Weights of a small GPT-style language model, trained from scratch on English Wikipedia: LayerNorm before each block.
Each number is 50 + 10 x the weight over its row's rms, rounded and kept within 0 to 99. Layers, rows and columns count from 0. The size before them is the row's rms in percent of the matrix's.

# layer 4 MLP down (transposed), 2816x704, rms 0.0533, rows 1249-1274, columns 128-191
098:45 56 47 56 51 60 47 59 34 51 51 35 47 36 48 58 62 51 39 30 52 40 52 42 48 62 41 51 50 57 43 37 49 57 65 50 35 45 51 62 43 64 49 51 61 60 43 30 50 41 45 50 45 39 52 25 60 73 54 40 63 47 44 68
096:62 37 66 50 55 55 20 54 32 59 52 48 71 62 59 37 43 43 47 41 45 40 50 60 56 52 53 59 38 59 69 51 49 53 58 63 46 49 45 62 31 58 49 59 53 48 29 55 47 54 60 44 42 57 58 47 46 39 55 36 61 39 49 55
101:41 55 36 49 38 41 44 53 64 28 46 62 48 54 49 34 45 62 36 61 60 47 53 48 59 52 38 56 43 51 56 63 62 45 36 42 48 40 54 55 47 35 60 51 48 45 52 45 46 62 53 56 44 42 46 45 51 42 47 37 71 53 46 58
112:47 54 49 44 60 56 41 41 55 47 57 41 40 25 42 63 72 61 42 48 51 59 45 45 33 43 55 44 45 29 63 53 35 55 59 39 40 48 56 47 44 56 46 41 34 49 48 53 52 40 57 41 42 52 50 53 56 66 35 47 65 61 57 48
101:58 48 42 50 40 54 64 39 56 49 57 55 43 52 57 50 59 40 41 61 60 59 49 50 40 43 43 18 46 42 61 54 53 71 37 56 41 52 65 39 35 51 76 74 64 53 59 47 55 50 57 66 36 43 53 55 50 46 46 49 64 52 55 44
107:61 42 46 34 59 63 50 53 56 53 32 47 53 53 50 50 49 56 44 69 62 25 37 72 61 61 41 71 44 54 57 49 42 36 50 48 54 43 50 40 58 49 68 42 40 47 62 43 54 46 49 61 49 38 36 46 56 35 46 67 47 54 59 26
091:37 54 59 46 49 47 49 46 57 54 54 67 47 63 46 60 46 64 49 51 46 62 55 46 47 46 66 58 47 60 53 59 28 43 53 50 38 54 36 44 53 47 48 66 49 47 51 48 51 51 41 53 39 37 43 49 35 62 56 64 61 59 55 64
096:47 46 46 53 54 61 63 36 66 53 53 45 54 56 43 51 49 51 60 46 49 41 47 52 68 49 60 47 25 45 55 49 48 45 29 47 36 41 42 82 41 40 48 42 47 47 54 51 55 31 43 58 39 60 45 48 64 39 60 55 48 43 59 53
097:57 52 70 60 33 41 36 17 44 43 39 60 35 56 55 64 54 39 42 58 54 51 42 45 40 48 47 43 47 49 65 77 56 43 72 51 74 43 59 48 51 57 47 51 56 32 58 51 54 54 36 48 49 53 34 49 36 40 52 35 56 45 47 42
103:47 61 55 60 41 47 55 45 58 41 73 57 33 56 45 69 44 38 42 45 52 51 59 66 50 38 52 45 54 42 38 48 42 54 64 30 66 59 61 46 63 59 50 62 57 54 49 69 57 47 54 54 34 57 72 46 44 63 38 45 47 32 67 67
108:48 56 56 63 58 43 30 45 46 58 40 48 48 55 47 44 70 52 47 42 42 63 56 42 31 37 57 34 69 38 37 47 45 57 48 44 50 40 34 50 38 38 55 66 50 48 39 27 44 49 46 71 37 32 40 66 57 50 45 44 62 51 67 39
099:39 59 55 37 45 54 57 36 54 45 56 49 38 54 38 55 62 56 68 54 48 44 56 41 52 11 49 53 67 45 32 43 56 49 36 59 51 54 63 47 64 50 44 46 56 36 47 48 48 32 47 53 40 29 55 30 38 48 41 52 62 50 54 57
091:36 46 69 44 35 55 44 50 55 44 49 50 44 35 36 30 43 44 54 42 32 48 56 56 35 56 60 47 49 38 52 41 40 54 38 42 46 53 39 46 56 41 49 47 41 61 52 53 47 53 57 55 36 52 47 53 28 38 48 45 59 45 39 46
090:59 47 41 48 55 46 59 56 48 56 46 41 27 52 44 46 59 46 43 64 53 32 42 46 33 48 72 33 59 48 53 61 30 61 48 43 55 37 42 33 47 37 51 58 53 59 42 48 46 54 59 52 53 51 30 58 65 54 68 42 50 48 64 74
096:49 26 58 43 59 46 30 66 44 59 39 47 43 42 43 58 61 72 55 61 46 62 52 53 51 55 51 44 36 52 38 46 58 52 51 46 37 44 36 60 26 56 48 49 64 60 51 52 49 68 50 40 43 31 50 54 52 53 40 58 61 52 22 43
102:55 51 61 38 39 51 44 54 41 31 64 44 50 57 45 48 52 38 51 44 38 53 57 58 56 27 48 51 63 58 51 69 49 45 44 38 57 52 48 59 36 64 46 61 60 40 60 47 53 51 42 55 50 48 68 62 42 43 62 38 48 44 52 56
107:60 62 40 53 62 45 54 37 47 50 49 39 44 59 38 48 64 35 44 59 67 60 55 41 27 66 43 42 60 46 67 46 37 44 47 39 53 44 52 57 54 56 48 51 56 45 49 59 55 56 44 49 63 34 68 57 51 73 67 56 67 64 54 42
094:56 50 45 47 57 63 58 50 47 48 61 60 29 51 61 55 47 48 59 42 54 41 57 61 42 50 53 47 59 50 43 63 51 51 43 46 38 36 48 40 41 55 48 68 46 42 43 56 49 52 43 45 45 56 43 56 53 63 28 40 48 54 25 61
105:56 53 53 61 48 41 42 56 53 36 49 33 38 53 54 65 40 51 48 54 49 48 41 35 57 27 53 31 64 48 71 54 47 55 64 49 57 42 57 58 42 65 30 53 62 34 46 14 47 48 44 56 54 67 40 54 50 54 59 52 43 50 54 40
102:62 55 34 57 70 55 76 65 68 69 28 46 49 70 64 56 50 51 29 46 45 59 45 61 45 42 54 43 45 51 34 47 59 33 47 31 44 55 52 42 36 51 42 55 58 50 43 28 51 40 31 72 43 56 42 56 49 67 54 36 45 45 33 51
099:79 32 49 69 68 47 31 46 33 62 51 24 55 29 58 49 57 64 46 45 54 54 62 59 58 61 49 51 61 51 53 59 35 43 44 35 41 58 54 54 59 51 71 42 54 54 38 57 46 45 73 48 61 51 50 28 44 35 43 64 49 40 46 64
111:37 46 37 58 38 56 43 65 42 56 39 48 42 45 63 47 40 46 52 57 20 44 52 46 31 46 38 52 60 52 51 37 54 35 62 39 60 56 43 43 57 57 46 66 50 51 49 38 32 54 49 69 52 31 66 50 57 44 32 42 62 59 71 54
098:54 38 57 56 54 56 46 46 62 32 43 28 38 59 52 37 49 55 77 52 56 45 41 54 51 44 41 50 46 53 57 37 51 50 47 44 55 43 43 50 51 53 25 56 57 50 56 47 51 54 50 60 48 64 40 40 46 47 42 68 52 59 51 49
107:52 62 55 58 37 66 50 55 49 52 14 21 53 50 47 72 45 47 54 58 17 36 63 48 54 50 53 39 34 31 41 59 51 45 53 45 55 47 75 47 55 49 50 50 32 78 57 52 65 49 41 53 59 50 59 50 48 43 38 61 58 51 58 52
097:50 54 42 59 58 46 59 49 43 43 31 66 63 37 41 45 61 47 57 39 60 55 27 36 47 55 48 72 53 62 54 46 42 59 43 39 48 61 33 67 55 54 44 68 60 51 65 47 51 58 47 62 54 44 43 51 51 51 40 51 52 51 46 43
102:35 55 49 53 55 42 44 38 54 40 51 42 45 38 66 48 57 58 48 64 68 48 57 47 47 45 52 62 69 55 40 55 54 54 42 54 47 52 53 59 58 32 48 43 54 47 43 54 65 46 44 43 45 51 37 42 51 53 44 56 54 37 66 48
# layer 4 MLP up, 2816x704, rms 0.101, rows 1250-1274, columns 128-191
106:54 42 61 66 47 50 53 43 66 66 59 55 63 50 55 51 38 66 62 43 31 40 45 56 53 65 57 46 58 52 44 58 57 43 62 53 42 48 42 28 44 56 64 52 58 52 43 36 68 44 34 52 46 55 48 43 39 42 62 35 54 35 67 39
095:51 38 66 44 48 33 48 61 43 48 45 48 49 50 38 44 38 60 47 45 52 35 43 57 34 46 40 44 44 60 40 55 41 66 49 61 45 69 47 59 64 34 65 50 54 46 33 53 42 59 56 40 48 68 56 51 59 46 41 51 51 61 59 57
107:43 43 48 64 66 54 50 37 56 54 54 69 53 49 49 50 43 37 55 30 58 53 59 35 35 39 52 59 63 44 58 49 46 64 47 43 64 42 37 52 33 38 43 31 51 52 49 60 42 44 48 62 75 52 32 58 42 34 39 45 81 47 52 47
101:57 30 36 49 62 66 48 61 52 44 50 48 44 46 48 43 46 59 54 51 68 44 50 23 54 37 50 55 48 42 43 52 48 39 59 44 44 30 42 30 56 58 59 56 45 53 46 48 41 53 43 50 70 47 53 37 51 53 42 44 53 60 64 39
107:43 49 42 56 50 59 57 36 44 46 43 47 57 44 36 56 32 66 46 42 50 56 48 50 57 55 53 54 66 32 35 52 34 57 50 43 44 40 40 67 59 30 58 48 57 70 65 67 52 55 58 51 46 45 48 56 40 42 27 63 49 47 30 53
095:47 51 37 62 43 63 46 61 42 47 73 49 56 53 57 56 43 54 53 36 58 52 39 36 47 52 43 55 52 55 46 46 50 38 58 47 52 44 57 54 50 50 53 79 43 55 39 48 41 32 52 52 44 58 49 67 66 63 56 42 49 66 56 60
096:61 51 37 64 48 42 56 50 53 46 51 51 78 59 57 55 47 43 49 42 49 49 44 76 52 52 71 67 36 49 64 32 54 55 45 62 68 43 44 47 56 70 35 47 40 35 52 50 61 71 64 40 46 39 54 56 68 28 29 71 58 45 64 58
097:64 54 51 53 49 47 54 58 39 54 57 48 61 41 39 48 63 70 66 25 41 60 44 50 44 62 61 58 59 49 41 48 45 53 71 55 46 47 44 40 55 59 52 44 49 39 39 52 53 50 57 52 61 55 58 54 30 43 53 39 48 59 52 52
102:52 41 35 52 51 55 54 53 51 39 43 36 50 49 53 43 50 52 44 61 54 56 29 41 44 52 43 40 49 46 53 50 67 30 45 32 48 46 46 43 57 31 49 44 51 62 54 36 54 55 58 40 42 39 49 51 37 45 43 50 47 46 62 64
105:43 48 32 43 55 39 61 42 66 29 44 32 61 43 58 40 44 34 55 57 32 54 65 55 49 47 69 42 39 33 61 58 48 40 52 54 59 47 41 36 47 45 46 48 61 55 47 62 66 38 33 63 39 55 52 41 49 53 54 51 50 62 68 52
103:47 31 44 55 48 45 59 45 60 40 39 56 56 63 33 40 37 71 43 62 52 55 57 54 63 50 63 44 45 60 59 51 36 42 44 47 63 55 52 49 51 42 54 47 33 35 51 50 37 35 40 54 60 67 53 61 50 55 40 50 41 48 45 42
098:33 53 52 42 54 31 48 38 63 56 47 59 57 48 47 45 48 45 66 39 53 65 50 51 65 39 52 58 27 50 49 49 66 48 50 58 46 51 49 46 38 52 60 59 46 38 66 41 59 18 57 41 57 56 47 49 59 51 58 49 53 44 37 56
094:35 49 41 68 38 61 38 45 48 49 57 44 60 35 42 60 42 53 45 42 68 39 50 39 44 49 31 45 54 41 58 37 49 45 60 45 62 59 53 47 37 44 33 40 70 76 40 51 59 51 48 51 56 64 58 49 30 42 27 44 50 47 56 50
098:36 48 63 46 58 41 34 51 55 47 45 49 47 42 44 63 75 62 43 42 60 47 50 57 54 47 55 50 34 49 28 39 44 61 54 43 37 52 38 50 39 32 38 58 56 60 47 50 34 46 48 42 49 56 52 50 36 34 49 45 50 60 46 63
098:52 51 60 42 47 51 62 41 50 44 44 53 64 59 56 58 35 39 34 41 50 59 44 49 44 56 53 47 49 56 36 37 54 47 41 49 67 59 32 64 64 49 58 74 48 62 28 57 53 57 54 35 51 59 57 52 50 48 46 39 50 76 51 55
104:40 46 63 59 39 35 57 38 39 57 59 62 53 50 45 43 56 52 48 57 39 45 61 53 51 43 46 67 55 45 59 57 46 44 44 52 51 56 53 41 35 64 57 46 36 49 45 51 61 53 65 62 33 44 44 76 49 45 60 60 42 37 52 55
094:43 49 52 54 45 52 60 57 51 46 60 39 63 35 47 38 58 50 55 41 43 62 54 44 32 72 38 55 47 54 46 62 45 39 47 57 63 48 40 41 54 69 53 56 40 75 42 50 50 57 60 47 60 27 69 53 38 35 69 43 45 70 60 52
103:42 41 43 69 45 43 48 51 57 52 33 52 52 54 46 50 45 50 72 46 50 61 46 56 50 29 52 42 47 53 28 61 49 47 44 46 27 39 32 63 54 46 56 54 58 36 53 30 46 43 50 47 41 56 50 45 51 50 44 59 57 40 54 51
107:55 39 39 54 59 48 60 47 49 43 32 47 52 67 61 57 53 44 51 51 38 59 63 37 57 40 38 45 43 50 40 55 39 51 48 50 51 50 47 52 37 26 59 62 44 54 72 47 55 44 51 55 43 44 55 45 42 42 65 43 46 28 44 36
096:53 68 53 50 46 45 53 64 52 58 60 51 40 49 41 37 57 49 60 59 58 65 37 45 45 59 60 48 59 39 52 60 50 60 54 59 45 39 55 50 48 57 58 68 54 35 54 56 46 64 43 55 58 54 47 47 44 59 55 63 36 52 33 38
106:52 39 39 48 45 46 63 54 41 63 60 49 44 52 47 63 35 29 53 47 47 39 41 30 64 52 38 60 41 53 59 58 44 58 44 61 50 56 55 48 65 58 39 68 48 52 40 41 45 57 53 48 44 57 50 33 36 43 41 57 85 58 49 56
098:65 67 51 44 48 64 53 51 41 43 48 50 29 29 39 44 32 41 46 49 42 51 63 50 54 45 73 53 62 55 59 49 50 63 59 57 46 55 50 61 66 58 56 55 53 60 52 53 40 54 34 56 30 31 79 57 55 60 46 36 46 50 65 71
103:39 61 49 33 55 47 51 50 44 58 40 75 47 47 43 46 59 49 41 45 49 35 70 33 38 50 55 44 42 40 57 42 36 46 54 55 59 54 76 70 55 52 41 44 53 42 59 72 50 55 40 58 50 43 68 24 49 40 65 41 65 63 47 36
100:58 33 44 42 58 46 52 44 33 47 71 59 58 53 48 72 56 27 52 47 47 49 61 46 61 61 47 57 49 64 54 58 34 45 35 54 56 58 65 54 34 43 53 63 45 46 59 42 42 47 52 24 55 53 49 44 55 41 68 66 52 41 66 35
100:43 39 52 61 54 50 64 45 54 43 34 44 49 51 47 39 61 62 58 49 37 51 65 37 51 42 54 36 51 48 40 43 50 53 46 54 57 55 43 63 49 40 38 46 56 52 52 56 42 30 32 52 51 55 50 33 62 58 45 39 59 38 55 53